config = dict(
    n_layer=8,
    d_model=512,
    n_head=8,
    n_kv_head=8,
    head_dim=64,
    d_mlp=2048,
    vocab_size=42396,
    activation='swiglu',
    norm='layernorm',
    norm_place='pre',
    norm_eps=1e-05,
    positions='rope',
    rope_base=10000.0,
    rope_fraction=1.0,
    qk_norm=False,
    attn_scale=0.125,
    bias='none',
    tie_embeddings=True,
    parallel_block=False,
    init='normal',
    init_std_qkv=0.0339,
    init_std_o=0.0339,
    init_std_up=0.0339,
    init_std_down=0.0,
    optimizer='muon_variant',
    lr=0.00135,
    lr_mult_o=2.0,
    lr_mult_down=1.5,
    beta1=0.9,
    lr_head=0.00585,
    grad_clip=0.5,
    warmup_steps=200,
    schedule='wsd',
    decay_fraction=1.0,
    decay_shape='linear',
    final_lr_fraction=0.0,
    batch_tokens=65536,
    seq_len=1024,
    doc_mask=False,
    train_tokens=633800000,
    steps=9672,
    dataset='wikipedia_en',
)
Each number is 200 + 30 x the weight over the matrix's rms, rounded and kept within 0 to 999. Layers, rows and columns count from 0.

# up: layer 4 MLP up, 2048x512, rms 0.0527, rows 195-212, columns 0-127
# down: layer 4 MLP down (transposed), 2048x512, rms 0.0693, rows 195-212, columns 0-127
# gate: layer 4 MLP gate, 2048x512, rms 0.0512, rows 196-213, columns 0-127
up195,174,139,201,177,198,197,222,206,178,198,199,237,183,171,243,183,191,190,172,216,162,165,220,245,158,183,188,194,178,179,226,194,217,189,180,234,161,198,218,226,154,175,225,197,234,199,165,186,165,141,150,184,242,187,222,233,216,156,183,174,168,217,209,240,190,191,176,191,194,221,161,262,201,233,246,193,213,98,196,218,215,187,200,182,268,190,221,222,198,180,194,189,171,255,171,229,212,246,206,173,152,130,204,173,236,184,249,229,201,171,186,205,193,197,169,126,177,132,188,197,180,166,207,234,229,222,203,169
down195,248,212,207,217,172,193,227,159,200,168,234,211,216,228,192,251,240,169,149,173,248,235,229,180,237,216,168,175,195,150,209,217,137,165,259,185,195,185,207,197,217,216,204,212,190,185,256,221,193,234,197,259,271,152,234,275,179,190,205,225,211,160,202,202,241,223,203,205,195,219,228,147,186,227,268,178,237,231,162,263,227,211,186,176,165,170,226,159,227,161,194,212,211,229,193,188,225,200,221,208,196,214,153,241,172,198,206,208,148,165,181,206,189,160,173,215,240,226,169,173,275,250,193,210,167,184,171,168
gate196,204,154,245,182,235,189,217,152,206,200,171,228,220,263,202,141,220,193,147,145,274,213,228,169,182,185,245,241,151,203,186,256,160,156,253,186,203,169,202,269,198,142,199,178,208,248,190,184,192,214,204,230,187,178,180,188,170,207,170,183,161,166,190,184,201,203,204,211,192,146,190,174,191,180,222,196,228,171,140,143,176,165,208,198,150,178,219,175,170,232,267,223,171,210,260,234,180,215,217,223,213,133,220,217,153,210,157,177,205,182,141,206,175,125,216,212,200,191,241,210,207,153,179,202,162,206,201,183
up196,239,216,260,174,217,243,203,180,194,249,185,223,193,206,169,191,204,221,189,218,204,165,255,237,189,140,218,194,174,185,169,215,157,192,167,204,185,204,188,237,202,195,229,196,211,206,170,166,229,203,249,130,201,217,171,224,236,205,185,138,189,191,195,199,237,223,159,169,232,240,219,174,120,209,209,228,180,191,197,183,214,208,202,202,213,221,244,239,192,185,172,225,187,264,140,144,170,178,219,205,173,213,257,239,171,216,144,239,135,129,195,188,186,243,210,174,198,211,181,181,203,260,213,248,213,166,228,247
down196,226,195,190,184,187,194,182,175,198,191,184,182,199,188,171,153,231,198,240,213,186,210,226,249,177,193,243,219,200,198,207,153,195,195,159,226,203,224,238,252,164,178,126,215,159,184,218,213,206,178,199,272,152,151,215,229,164,214,166,179,241,236,186,225,208,263,240,204,210,238,213,265,171,180,201,282,175,158,189,194,248,233,200,220,254,132,192,188,176,176,215,211,215,232,201,181,175,171,228,210,212,201,252,217,249,167,161,251,181,244,206,179,183,201,159,203,223,206,199,250,251,167,178,191,157,131,209,197
gate197,184,239,182,170,208,223,168,224,224,169,218,166,223,234,216,242,192,163,185,208,156,206,177,143,154,207,190,117,208,232,239,155,209,169,167,210,136,207,217,201,217,229,201,205,205,243,190,177,225,206,189,161,236,220,242,219,189,184,219,186,201,193,205,231,195,282,167,247,213,210,210,132,144,183,203,180,173,207,213,238,224,191,211,166,235,172,212,253,216,190,200,188,191,198,225,216,190,176,174,188,119,167,258,212,218,208,206,237,180,196,193,246,188,189,178,173,222,219,172,207,173,180,243,201,232,155,138,150
up197,147,181,169,174,218,295,195,233,235,186,186,157,184,186,178,182,184,172,225,217,198,231,205,219,157,192,185,222,208,199,188,236,191,188,228,194,199,192,205,159,185,216,163,211,193,191,203,243,186,181,178,176,203,242,167,241,194,226,222,175,205,226,132,188,202,216,229,177,166,182,234,160,218,153,242,165,125,227,158,218,182,228,177,140,203,119,210,226,223,192,172,156,221,178,203,202,195,192,179,217,190,216,241,205,187,171,178,185,221,162,196,232,181,179,178,147,207,207,227,176,184,164,175,176,232,202,212,179
down197,205,199,188,239,216,163,207,233,206,205,197,162,214,295,224,196,223,175,206,217,279,194,193,170,174,205,199,206,244,185,218,226,274,180,194,193,181,210,182,227,224,197,196,205,227,182,169,209,165,186,180,240,180,168,208,215,202,297,198,166,232,206,141,131,193,194,179,129,203,176,201,168,212,214,194,202,238,231,203,163,201,196,174,178,189,241,204,246,182,200,158,206,249,188,237,235,188,257,145,201,196,199,259,226,174,220,182,227,196,194,179,253,174,170,176,189,218,210,197,199,237,181,193,265,233,234,212,188
gate198,166,252,181,223,189,165,188,194,183,224,183,219,200,185,216,239,194,189,182,183,179,162,176,242,242,168,205,227,171,180,187,197,188,140,137,212,211,244,207,193,186,223,189,191,170,250,176,191,270,185,214,166,137,208,198,228,142,187,190,167,245,213,219,228,196,236,176,163,193,195,192,222,228,179,177,194,225,238,181,192,211,183,156,224,184,147,203,202,223,192,192,199,178,262,184,203,235,188,203,200,173,200,196,263,178,228,197,189,207,181,188,236,217,220,156,170,211,215,176,300,174,186,225,217,247,153,202,194
up198,155,219,173,202,204,193,132,219,194,238,180,199,183,188,188,193,164,205,146,205,188,216,162,186,161,249,162,195,224,144,242,191,205,135,225,189,207,218,175,223,169,235,183,209,178,224,204,221,266,230,210,214,204,152,207,213,187,183,198,192,283,220,136,180,208,203,216,187,167,184,222,189,192,266,209,191,222,155,229,223,231,173,181,184,190,190,236,242,219,202,251,218,212,231,212,213,236,235,199,191,197,207,235,203,244,173,254,234,263,175,164,196,210,190,216,168,191,185,211,142,181,221,190,238,177,201,178,239
down198,151,196,150,229,214,168,186,160,199,174,239,211,215,214,171,182,153,207,265,202,192,163,176,158,173,241,181,249,191,153,219,182,202,156,173,186,181,264,224,199,218,221,177,238,198,187,198,188,219,186,245,196,135,173,213,211,193,153,225,223,173,131,164,184,179,175,209,216,164,176,205,182,182,211,221,172,216,231,212,203,184,254,173,186,156,170,237,179,208,202,194,177,230,184,142,210,196,246,253,194,207,182,162,197,159,174,188,205,234,199,210,200,205,148,195,206,191,247,177,182,110,178,221,222,217,136,179,200
gate199,247,251,157,207,205,192,167,193,257,188,204,191,195,251,226,234,249,150,144,236,227,207,206,199,232,168,197,213,180,186,199,184,172,195,242,218,252,197,173,225,164,174,193,187,227,143,199,173,170,189,199,198,164,191,221,176,181,229,186,201,198,146,152,218,167,206,234,193,229,230,223,229,221,158,188,168,196,223,186,179,182,212,182,210,163,216,206,208,188,211,259,190,182,195,196,197,199,176,225,149,214,167,205,221,259,198,206,218,161,169,179,187,211,205,194,182,168,195,173,174,201,212,196,208,231,258,164,193
up199,178,197,225,227,177,168,180,203,199,185,200,170,211,191,236,205,226,192,219,177,198,178,204,238,217,205,218,135,154,218,232,248,248,190,196,238,183,251,182,179,182,231,189,225,195,210,206,205,218,216,172,173,176,226,235,193,223,209,226,196,197,203,170,203,240,157,274,159,216,218,236,173,213,215,236,215,237,203,256,216,249,221,188,231,192,220,204,210,179,202,251,189,223,170,197,197,202,144,183,197,216,184,213,218,257,170,179,215,223,204,240,196,179,244,196,170,224,166,143,185,138,194,139,198,205,220,190,223
down199,162,121,187,175,241,240,222,203,183,159,196,190,207,207,201,226,191,178,252,195,175,181,164,176,210,221,212,220,227,212,169,182,196,147,191,166,178,180,238,174,213,194,198,177,130,238,212,210,217,181,148,180,183,179,224,193,202,174,227,175,180,226,229,197,208,237,294,196,199,224,170,170,167,177,203,230,218,227,182,238,194,221,199,208,261,204,192,106,175,205,186,145,282,183,180,243,222,208,230,214,173,208,237,204,200,223,190,229,244,199,252,222,173,254,194,224,224,158,180,190,206,225,229,171,256,236,227,234
gate200,185,219,213,178,196,173,210,230,196,219,182,205,196,216,182,173,249,210,153,182,221,212,194,204,211,216,210,241,204,237,188,198,194,191,165,206,210,196,150,220,171,214,161,236,222,231,198,196,187,194,250,211,249,266,262,235,220,225,188,242,165,167,188,167,260,186,201,254,202,202,146,221,233,219,270,231,281,210,206,190,148,203,260,193,163,199,154,242,228,213,137,219,216,173,165,203,240,200,186,216,238,187,191,232,218,185,249,140,155,217,249,223,202,188,209,233,198,237,222,115,214,205,168,232,235,161,186,174
up200,255,145,175,190,186,193,206,204,155,245,223,198,185,181,242,134,217,196,221,179,184,258,233,194,141,223,142,260,195,118,176,213,202,171,215,217,202,225,245,187,202,209,217,235,193,199,171,135,214,169,246,174,168,159,231,228,186,145,186,203,192,189,196,158,227,241,167,234,217,179,203,215,233,194,186,176,239,168,223,226,225,212,153,187,165,194,222,209,223,153,242,225,255,214,187,198,142,180,209,166,174,220,236,217,229,247,188,226,149,163,286,244,189,237,189,202,207,181,239,199,181,168,254,212,168,203,188,120
down200,161,246,159,164,198,234,258,178,195,234,161,193,162,182,173,188,210,205,158,169,197,233,173,277,143,203,219,173,200,198,154,210,141,175,213,187,245,205,140,221,202,217,228,156,195,249,197,176,179,189,266,161,227,220,159,174,159,173,184,210,184,150,221,217,203,167,224,213,244,208,207,164,261,204,212,203,211,160,230,167,239,180,223,133,207,142,254,227,251,195,227,196,217,233,170,236,158,203,239,212,202,153,199,262,186,196,168,177,181,185,235,236,257,183,180,208,183,176,224,172,204,160,147,125,200,181,190,171
gate201,218,215,206,238,249,183,188,173,260,146,241,223,197,226,144,164,195,237,196,187,219,173,200,198,147,164,147,271,217,158,183,213,193,234,201,197,175,208,173,221,286,181,165,181,262,199,220,154,210,204,179,184,234,218,204,232,183,204,242,188,203,220,188,206,224,256,208,186,226,179,215,182,259,170,237,219,137,187,251,182,219,240,247,178,160,182,151,178,242,218,195,231,184,184,174,217,190,195,185,268,174,170,200,155,189,201,237,202,199,166,231,186,204,267,248,195,212,193,216,201,225,236,209,200,220,168,152,223
up201,195,191,181,177,146,231,191,249,224,187,213,162,221,212,221,225,177,220,197,191,196,169,145,204,178,227,217,132,183,160,196,99,225,200,211,196,211,211,207,198,172,180,188,231,278,235,239,210,170,173,220,180,156,172,163,184,199,143,202,168,203,231,231,210,202,234,224,183,189,238,198,197,224,198,219,220,214,166,188,230,239,215,155,251,212,231,175,205,199,80,184,188,168,260,238,233,189,202,214,138,144,219,178,196,187,127,228,213,188,209,198,221,153,197,223,199,247,232,185,220,174,201,191,196,204,206,174,139
down201,190,242,210,160,183,189,226,217,190,221,206,189,150,211,206,267,231,167,181,201,194,216,149,191,187,218,208,181,200,159,179,187,161,189,181,212,128,187,169,177,196,173,170,210,158,248,227,239,186,177,168,221,164,207,223,168,212,153,191,168,230,234,157,212,252,175,234,199,145,180,209,157,248,153,189,211,183,208,188,160,194,236,211,319,211,182,195,194,218,131,176,186,192,238,252,238,227,156,212,197,170,231,218,214,170,156,218,182,216,235,202,172,254,169,213,208,249,266,220,209,218,182,193,246,206,302,253,233
gate202,207,217,224,217,193,126,219,169,148,216,254,229,222,158,209,176,198,159,143,197,197,216,181,204,155,196,186,269,182,158,208,174,186,226,208,104,221,178,169,186,253,172,219,288,251,149,255,244,203,219,201,120,168,270,285,173,233,200,179,196,246,192,176,167,173,213,169,204,179,228,160,155,178,217,146,175,207,215,200,226,203,190,218,215,176,193,252,213,187,218,230,189,185,213,185,233,218,181,203,222,191,154,204,197,198,187,166,201,248,146,224,191,166,217,167,231,216,232,189,215,221,196,187,226,169,226,155,227
up202,232,194,235,228,175,182,164,206,149,194,184,219,211,201,199,183,201,191,212,164,226,196,236,168,192,177,166,156,232,205,138,198,205,176,170,211,168,252,177,184,202,192,191,233,230,156,223,232,175,195,258,232,169,209,283,193,221,239,193,152,213,243,163,198,207,165,182,184,168,163,218,206,199,138,183,164,203,191,212,233,199,193,214,186,224,197,237,216,151,172,175,184,198,179,211,272,158,222,174,194,243,159,225,220,184,174,168,200,212,216,220,188,260,146,181,190,198,190,201,171,184,218,169,190,155,157,207,234
down202,198,174,202,201,169,216,230,208,245,233,185,198,208,187,241,158,187,179,179,206,182,187,186,218,183,227,145,196,209,184,210,203,173,202,285,180,212,257,245,182,209,180,184,197,264,205,181,199,176,215,245,171,232,186,219,172,261,172,185,205,221,209,182,133,213,157,193,184,174,178,159,140,227,205,159,201,214,240,207,218,258,248,242,206,159,235,174,271,219,226,169,168,108,216,142,194,187,162,193,199,169,180,154,184,240,222,231,198,234,253,174,209,229,223,251,221,157,186,166,194,159,208,160,176,159,188,237,238
gate203,204,147,215,166,233,252,185,205,205,201,234,174,201,194,188,217,213,171,207,256,172,231,276,261,236,257,189,217,178,176,161,138,190,191,194,245,197,286,158,203,230,155,202,198,181,219,221,195,172,162,242,143,146,159,216,237,186,261,202,195,215,231,254,212,213,177,185,166,223,203,247,203,221,191,215,250,208,206,233,191,205,161,260,113,198,193,248,205,181,238,218,188,204,225,154,143,192,207,255,199,205,159,221,230,198,173,213,203,194,179,217,167,179,226,201,204,235,209,168,199,175,191,213,203,215,184,223,223
up203,243,189,196,184,174,196,214,212,216,178,199,186,202,227,207,205,255,177,201,187,185,230,234,303,204,145,224,207,171,138,211,186,172,143,181,174,163,215,194,194,203,201,258,196,173,221,184,244,181,214,235,220,233,201,171,162,202,188,194,252,205,247,235,209,232,215,220,179,275,196,179,162,240,267,183,173,247,166,229,185,223,247,222,252,193,194,183,198,217,220,182,158,208,228,231,221,198,186,258,176,211,206,170,225,224,190,230,231,168,183,210,151,218,237,191,209,218,196,194,235,174,177,225,181,178,176,237,261
down203,196,179,239,170,203,167,168,243,232,189,230,249,276,223,201,168,208,211,177,131,261,173,191,233,203,211,263,213,203,209,268,183,222,202,229,199,218,193,184,194,156,218,218,201,206,178,216,238,184,161,180,210,236,279,222,169,195,220,200,201,239,210,167,219,161,234,222,244,216,258,170,199,176,224,170,206,247,192,206,191,201,200,225,192,243,228,168,250,228,193,245,194,205,221,228,247,178,201,290,184,196,190,160,177,207,190,212,211,231,267,153,190,214,218,196,189,149,207,197,214,195,209,229,214,220,253,252,202
gate204,157,175,179,166,197,259,193,205,148,238,167,215,193,198,218,214,166,175,194,193,161,189,185,172,184,168,155,176,218,192,175,235,217,215,207,183,206,251,245,151,186,170,196,218,180,162,196,216,240,179,212,229,203,212,217,179,185,198,208,136,240,192,295,225,201,192,185,240,229,193,215,172,219,217,242,160,174,208,220,257,246,220,245,196,223,151,237,195,253,249,192,151,245,188,200,175,206,282,203,190,201,220,184,197,200,148,216,224,212,256,189,182,238,196,228,241,173,204,260,180,177,265,182,183,240,212,200,235
up204,195,163,237,176,222,203,154,263,186,192,179,197,213,183,250,199,186,179,118,180,226,198,162,202,210,209,196,182,209,220,229,179,202,227,241,156,190,218,187,247,209,205,178,162,193,185,208,204,241,190,237,231,218,193,220,188,169,223,202,212,195,215,189,191,199,193,171,222,184,209,228,186,198,265,219,227,179,224,192,186,224,204,145,231,186,234,212,164,209,151,222,220,187,210,169,170,209,216,225,162,206,196,176,199,156,211,193,250,213,195,167,249,194,178,203,219,182,179,222,230,234,197,168,224,156,165,215,188
down204,176,182,203,183,203,231,219,176,160,187,209,209,197,200,194,140,200,200,158,183,210,191,208,243,226,237,206,219,183,163,202,243,238,191,193,173,187,206,230,201,203,217,181,213,196,200,181,162,223,242,230,223,244,175,174,236,207,230,171,222,224,135,216,183,170,189,208,164,212,230,202,199,184,159,232,224,203,231,244,252,178,148,261,149,188,199,198,196,201,233,144,190,195,222,161,220,176,216,212,219,186,197,230,190,185,175,196,209,167,148,234,204,178,209,247,206,193,169,177,195,168,213,165,165,194,224,184,230
gate205,240,153,184,190,180,193,256,203,228,217,198,205,273,204,199,212,168,200,222,238,247,209,213,185,182,203,231,222,145,179,227,206,181,291,205,215,185,247,215,217,249,183,221,203,217,244,226,179,212,260,237,175,278,207,222,176,242,206,103,179,141,192,222,184,181,143,197,239,226,155,276,180,169,183,210,199,170,182,201,168,216,214,176,141,193,218,195,199,194,183,195,227,225,214,138,169,194,216,158,169,264,193,195,190,155,200,201,227,273,209,183,207,244,189,202,201,180,211,194,209,191,173,131,219,176,276,205,217
up205,177,192,154,211,236,234,188,146,192,198,202,212,197,173,238,169,126,192,177,196,216,164,205,210,223,118,201,213,190,188,186,196,142,194,240,144,239,226,247,278,181,187,144,167,181,224,212,184,236,129,207,179,157,219,151,224,196,219,236,199,265,225,202,171,186,199,218,226,146,243,208,198,240,218,199,164,183,233,168,198,251,200,145,190,176,225,222,170,218,202,116,141,233,211,210,155,218,156,179,241,152,232,250,216,174,254,192,187,197,216,156,195,177,152,179,198,178,198,207,189,223,175,159,195,165,207,229,230
down205,172,169,224,228,243,233,180,225,214,241,227,181,252,200,199,234,182,199,216,233,215,215,216,248,253,205,214,213,180,181,144,192,187,243,246,255,160,147,183,237,199,191,185,195,230,218,183,180,211,177,175,183,239,208,187,225,218,145,181,200,233,208,204,182,153,252,210,161,197,182,206,195,201,170,169,270,166,257,120,163,226,199,226,176,180,174,226,172,211,230,177,255,194,191,200,149,177,198,186,180,183,227,163,147,150,154,179,187,234,225,183,208,210,211,180,191,198,218,162,207,175,180,177,233,189,239,229,161
gate206,211,226,238,193,218,169,184,276,207,190,229,223,210,201,202,178,172,219,188,222,224,162,248,228,208,208,208,170,209,205,205,186,214,224,171,195,165,215,177,193,128,178,226,165,149,164,215,217,212,280,200,196,184,229,242,209,200,211,220,209,167,171,255,182,243,253,199,162,216,191,184,193,153,219,224,227,195,224,213,201,178,252,198,179,211,203,218,242,167,226,233,211,181,244,214,239,183,211,218,188,165,177,185,203,192,180,207,232,216,234,185,133,177,156,201,195,196,186,160,190,195,209,197,190,228,147,206,218
up206,238,173,224,208,154,217,161,221,105,219,225,224,190,211,265,173,215,173,198,198,203,225,211,251,184,245,203,245,190,221,185,230,245,200,241,153,175,209,224,221,149,165,249,181,210,216,195,137,182,176,140,199,232,191,185,227,247,237,237,201,239,201,225,185,162,205,229,197,185,159,216,172,228,179,190,164,283,192,196,195,244,124,190,191,187,252,204,176,223,172,163,209,208,176,182,155,185,235,181,241,151,201,195,251,196,241,167,236,218,195,175,195,221,257,191,176,197,194,202,240,222,231,189,211,283,233,174,206
down206,208,176,192,201,218,226,209,176,182,181,169,216,250,171,182,212,181,168,176,236,213,174,211,204,187,186,229,233,208,187,204,160,136,114,214,163,209,147,245,213,260,230,138,253,207,218,220,137,108,186,211,209,216,195,226,195,200,152,192,200,181,162,146,217,224,180,221,234,177,174,253,211,213,188,187,192,244,188,246,181,175,211,146,176,208,227,219,206,177,206,150,186,199,213,158,140,184,167,230,195,162,227,196,203,206,236,207,220,137,189,174,212,164,184,196,195,259,149,244,221,157,194,180,237,170,282,214,146
gate207,216,141,269,250,211,226,181,177,212,168,201,167,175,221,226,186,235,212,245,271,217,200,265,184,168,178,208,204,190,159,187,224,199,137,216,258,211,209,192,202,213,151,170,221,157,190,210,204,186,170,161,242,166,168,173,161,266,225,241,186,187,200,193,174,210,169,218,175,153,219,209,220,157,229,186,176,174,211,218,170,195,182,201,186,235,179,244,158,199,221,203,145,237,205,182,201,225,216,250,174,180,186,184,185,248,205,171,253,205,211,182,205,204,205,214,168,165,183,141,243,214,187,211,186,192,186,227,228
up207,242,239,171,266,176,165,164,195,236,158,183,187,188,202,173,149,186,222,217,244,232,241,190,121,261,168,193,174,229,242,182,214,220,165,183,220,205,175,209,131,147,180,182,202,135,216,220,156,239,205,207,201,208,220,198,205,252,170,192,183,230,182,227,208,204,202,202,157,148,212,226,198,246,225,188,203,190,164,160,235,201,200,157,224,211,272,188,212,176,186,211,158,157,216,217,209,214,207,193,223,195,214,224,190,184,198,232,241,161,192,182,215,203,175,204,233,189,202,192,169,169,178,220,199,201,204,230,206
down207,206,155,244,164,198,204,182,209,204,255,181,210,232,210,176,208,199,189,218,221,222,191,231,177,173,179,207,242,181,172,249,258,191,230,161,163,242,199,206,230,208,232,218,202,209,209,194,204,175,186,197,207,230,173,232,195,207,222,184,193,193,232,173,180,168,240,183,218,181,145,157,232,240,163,183,171,236,215,213,135,192,242,197,202,193,173,181,205,236,208,195,246,151,180,153,219,210,182,188,211,233,199,162,221,192,211,140,237,189,184,217,240,195,193,182,175,194,188,226,218,254,182,190,261,193,254,187,198
gate208,257,237,209,235,198,202,138,177,243,174,174,270,225,204,192,197,221,203,181,168,219,207,201,233,198,184,193,244,173,236,162,275,198,210,148,209,228,204,139,186,208,212,210,158,211,264,224,164,226,205,222,201,228,191,173,180,216,198,221,184,214,162,174,169,195,185,189,226,161,167,194,195,187,226,242,233,206,175,180,208,202,167,224,152,161,179,183,243,159,171,180,206,185,198,262,190,189,240,143,213,190,179,162,228,172,210,219,190,184,229,180,214,197,208,184,219,151,172,166,208,163,168,144,188,194,214,174,161
up208,241,152,222,228,205,208,272,184,208,149,246,231,207,238,175,237,141,267,142,140,169,213,211,209,220,225,216,182,223,215,232,214,176,197,147,180,213,247,186,169,218,170,163,207,171,139,181,170,234,176,217,161,250,208,204,240,203,212,177,235,215,172,171,188,169,182,262,239,203,195,157,218,237,175,148,191,197,159,174,157,130,198,209,183,230,244,206,167,147,191,186,184,243,217,224,208,223,264,205,179,189,193,215,245,188,195,224,168,262,183,235,177,137,210,176,231,187,189,170,205,214,183,193,212,179,234,184,157
down208,230,183,227,209,195,213,144,160,213,189,180,209,176,234,223,202,224,231,216,197,211,191,213,200,126,191,203,162,232,194,220,231,240,183,188,156,169,204,231,155,182,165,231,177,219,212,210,184,208,189,216,169,161,136,198,168,183,218,235,209,148,183,157,218,186,208,171,219,175,224,224,160,207,234,183,202,239,174,145,200,206,241,219,148,197,252,163,200,191,209,221,213,179,149,131,195,209,167,196,211,188,199,231,165,179,237,233,227,214,226,214,148,158,222,188,172,210,197,193,179,176,153,181,178,211,207,229,197
gate209,214,233,219,166,173,221,166,223,191,278,192,212,221,173,241,161,165,222,241,176,154,210,191,202,211,216,218,219,199,201,230,186,227,187,197,179,206,188,199,299,197,155,202,213,251,204,246,221,231,147,167,202,187,199,145,239,171,214,168,202,194,230,161,250,128,167,233,195,193,220,239,243,136,213,167,217,210,152,245,223,200,177,172,251,191,154,188,145,176,142,202,173,176,214,151,276,190,147,208,187,163,186,199,155,187,187,157,237,169,214,222,151,127,210,184,151,210,134,218,214,189,207,241,201,218,210,207,168
up209,122,230,198,225,204,167,159,143,192,190,168,139,202,279,202,181,178,260,188,220,221,193,163,170,231,223,242,195,185,205,176,207,199,218,171,237,199,191,203,200,236,245,180,229,178,218,214,187,167,219,174,145,156,156,211,186,158,186,139,188,224,129,210,265,182,195,255,150,200,163,223,215,210,177,192,174,216,228,230,201,191,211,248,219,211,199,188,203,169,206,221,201,223,203,191,145,185,211,252,185,224,193,205,224,195,214,197,215,162,176,224,197,178,223,189,122,189,219,153,238,197,193,162,215,152,162,191,186
down209,203,171,202,168,215,187,207,186,178,166,235,202,156,212,209,157,176,238,209,175,279,158,205,167,133,185,185,220,224,246,172,179,235,182,235,199,202,141,161,200,147,271,219,250,192,209,189,183,230,216,255,198,246,197,174,147,229,229,156,231,198,207,208,171,160,249,226,208,228,210,205,191,173,161,214,219,234,219,216,230,220,182,176,249,235,264,247,190,260,180,199,211,241,170,194,249,194,140,204,182,186,165,220,166,163,201,187,199,179,194,185,203,216,238,228,231,193,213,210,186,188,181,242,177,218,260,183,173
gate210,193,185,110,203,199,234,274,234,222,196,226,182,229,237,192,176,199,183,239,221,185,188,194,190,260,251,197,187,222,186,165,150,243,196,183,224,185,201,222,224,185,226,250,174,202,196,186,202,186,174,178,181,178,151,217,200,173,174,205,243,231,207,163,275,197,225,231,203,207,201,222,227,149,174,179,191,211,224,223,142,193,206,153,194,245,177,191,205,212,241,206,181,177,227,192,240,227,240,223,244,216,181,209,231,229,211,191,179,214,163,232,168,207,171,146,223,268,180,210,169,231,231,240,220,174,214,189,245
up210,186,158,214,179,201,241,218,250,216,180,189,206,243,190,187,155,162,249,167,223,220,200,246,219,261,225,201,203,216,195,157,171,224,150,215,183,171,211,128,205,177,238,194,180,211,177,179,250,175,181,250,170,122,207,204,150,178,223,220,180,214,172,212,206,198,225,196,248,215,217,190,240,135,162,229,252,210,180,174,166,195,173,163,212,215,178,167,183,228,231,158,180,244,204,251,207,155,203,234,188,232,207,237,187,210,242,185,220,167,223,213,190,168,219,190,249,228,209,253,270,169,221,240,231,165,198,234,236
down210,202,236,216,221,187,211,206,277,197,244,165,198,226,211,191,219,169,227,201,211,248,225,193,224,224,222,177,177,170,242,193,182,197,202,205,199,153,230,168,218,163,253,155,151,213,194,239,193,144,206,138,162,173,170,163,203,281,136,204,154,228,185,187,198,211,200,186,249,199,223,218,235,151,184,221,176,215,147,268,182,185,226,164,170,115,204,281,197,229,233,172,161,192,178,203,166,168,170,229,172,231,178,212,252,183,220,169,219,227,216,214,169,236,213,239,269,184,238,204,235,217,266,205,185,219,209,181,220
gate211,181,159,185,207,182,227,198,246,203,268,166,211,208,164,176,173,157,178,222,187,214,215,201,224,227,193,235,164,192,181,177,145,138,211,272,235,236,181,176,204,192,234,213,238,202,197,168,193,163,232,242,187,224,219,179,181,191,218,215,145,251,211,195,180,208,189,197,210,197,219,253,215,186,160,196,213,215,154,233,216,185,174,116,194,191,219,225,157,199,216,205,195,207,173,258,186,224,224,190,204,193,244,206,231,179,202,210,179,221,246,150,175,226,180,176,215,204,151,242,163,161,206,142,222,180,195,205,171
up211,143,176,205,187,242,193,207,224,175,189,203,167,213,199,230,163,214,258,187,170,216,161,226,221,244,198,201,171,156,213,249,195,179,223,189,210,185,195,177,225,187,200,194,194,213,205,209,243,198,198,179,180,199,187,232,223,202,180,222,219,230,113,200,212,189,185,165,227,204,196,211,167,179,225,175,206,210,205,218,166,200,198,208,161,212,205,161,217,211,144,186,205,147,204,166,227,215,200,210,179,189,186,215,184,182,188,214,252,226,193,210,188,232,223,135,184,205,201,184,269,246,160,229,199,251,216,173,188
down211,191,182,184,183,227,154,221,185,243,215,175,179,215,182,234,181,240,190,212,218,184,283,151,194,212,211,233,203,208,268,185,145,206,211,166,198,197,243,167,243,258,214,178,213,171,214,248,165,218,172,117,226,177,253,173,242,187,211,202,208,154,246,195,186,243,168,253,183,202,180,176,194,182,256,137,241,210,164,182,259,208,226,159,244,177,229,194,210,180,167,207,201,187,198,209,218,178,187,195,218,198,205,248,264,208,168,206,188,229,239,196,171,205,210,192,155,230,225,274,220,199,143,217,192,231,198,194,213
gate212,220,185,216,246,245,209,161,170,202,149,230,160,231,214,225,258,214,211,251,206,177,235,169,197,214,197,242,185,202,228,210,167,225,199,184,176,196,229,210,206,189,174,196,206,173,175,144,228,171,175,199,197,151,181,239,161,262,164,234,168,208,287,208,198,214,184,198,224,193,227,133,215,244,206,238,160,180,230,169,180,182,223,243,142,193,228,273,171,184,250,199,131,208,161,194,166,218,137,160,225,190,206,205,194,249,175,271,194,249,173,157,139,169,217,197,203,186,198,204,219,233,154,183,216,230,204,206,217
up212,210,182,185,187,127,250,163,199,234,146,212,224,238,156,165,192,178,235,178,251,208,211,221,183,216,165,189,166,192,160,239,217,251,180,131,166,199,172,224,256,160,193,163,215,209,194,237,162,184,264,176,144,230,248,220,225,215,245,208,195,157,205,174,243,225,189,200,155,186,219,188,218,207,261,199,240,193,187,191,274,165,160,186,198,237,187,231,220,204,181,212,153,193,187,176,234,193,220,181,224,162,147,184,219,147,176,239,209,197,143,198,184,212,204,255,237,195,218,176,191,193,229,163,142,231,261,158,196
down212,202,191,206,230,194,234,200,241,149,211,178,217,173,214,213,245,188,251,202,171,234,273,155,192,182,198,205,225,203,242,178,158,229,177,180,242,196,234,169,205,205,154,185,215,191,172,209,235,189,173,212,184,183,213,152,187,166,199,180,181,157,257,230,179,204,106,212,237,195,160,218,224,263,240,165,178,168,261,172,188,172,202,238,198,159,189,182,216,187,198,226,179,209,127,220,180,187,206,179,193,170,181,196,211,242,181,267,182,227,190,163,110,181,246,196,262,160,248,234,195,178,151,126,194,234,153,211,178
gate213,181,249,130,191,222,237,231,165,192,180,200,192,182,202,223,249,225,215,194,229,211,160,218,172,165,235,168,222,209,117,228,195,225,210,172,189,248,203,192,201,247,157,169,262,222,182,232,231,149,206,183,149,236,200,185,222,185,176,241,186,236,136,149,207,169,160,194,217,172,206,165,166,170,145,155,150,211,220,178,156,126,165,185,212,188,238,198,217,175,237,208,187,162,145,119,242,151,218,202,168,219,183,191,188,265,193,209,217,196,223,262,179,179,211,219,188,159,185,166,239,199,219,229,217,189,181,227,205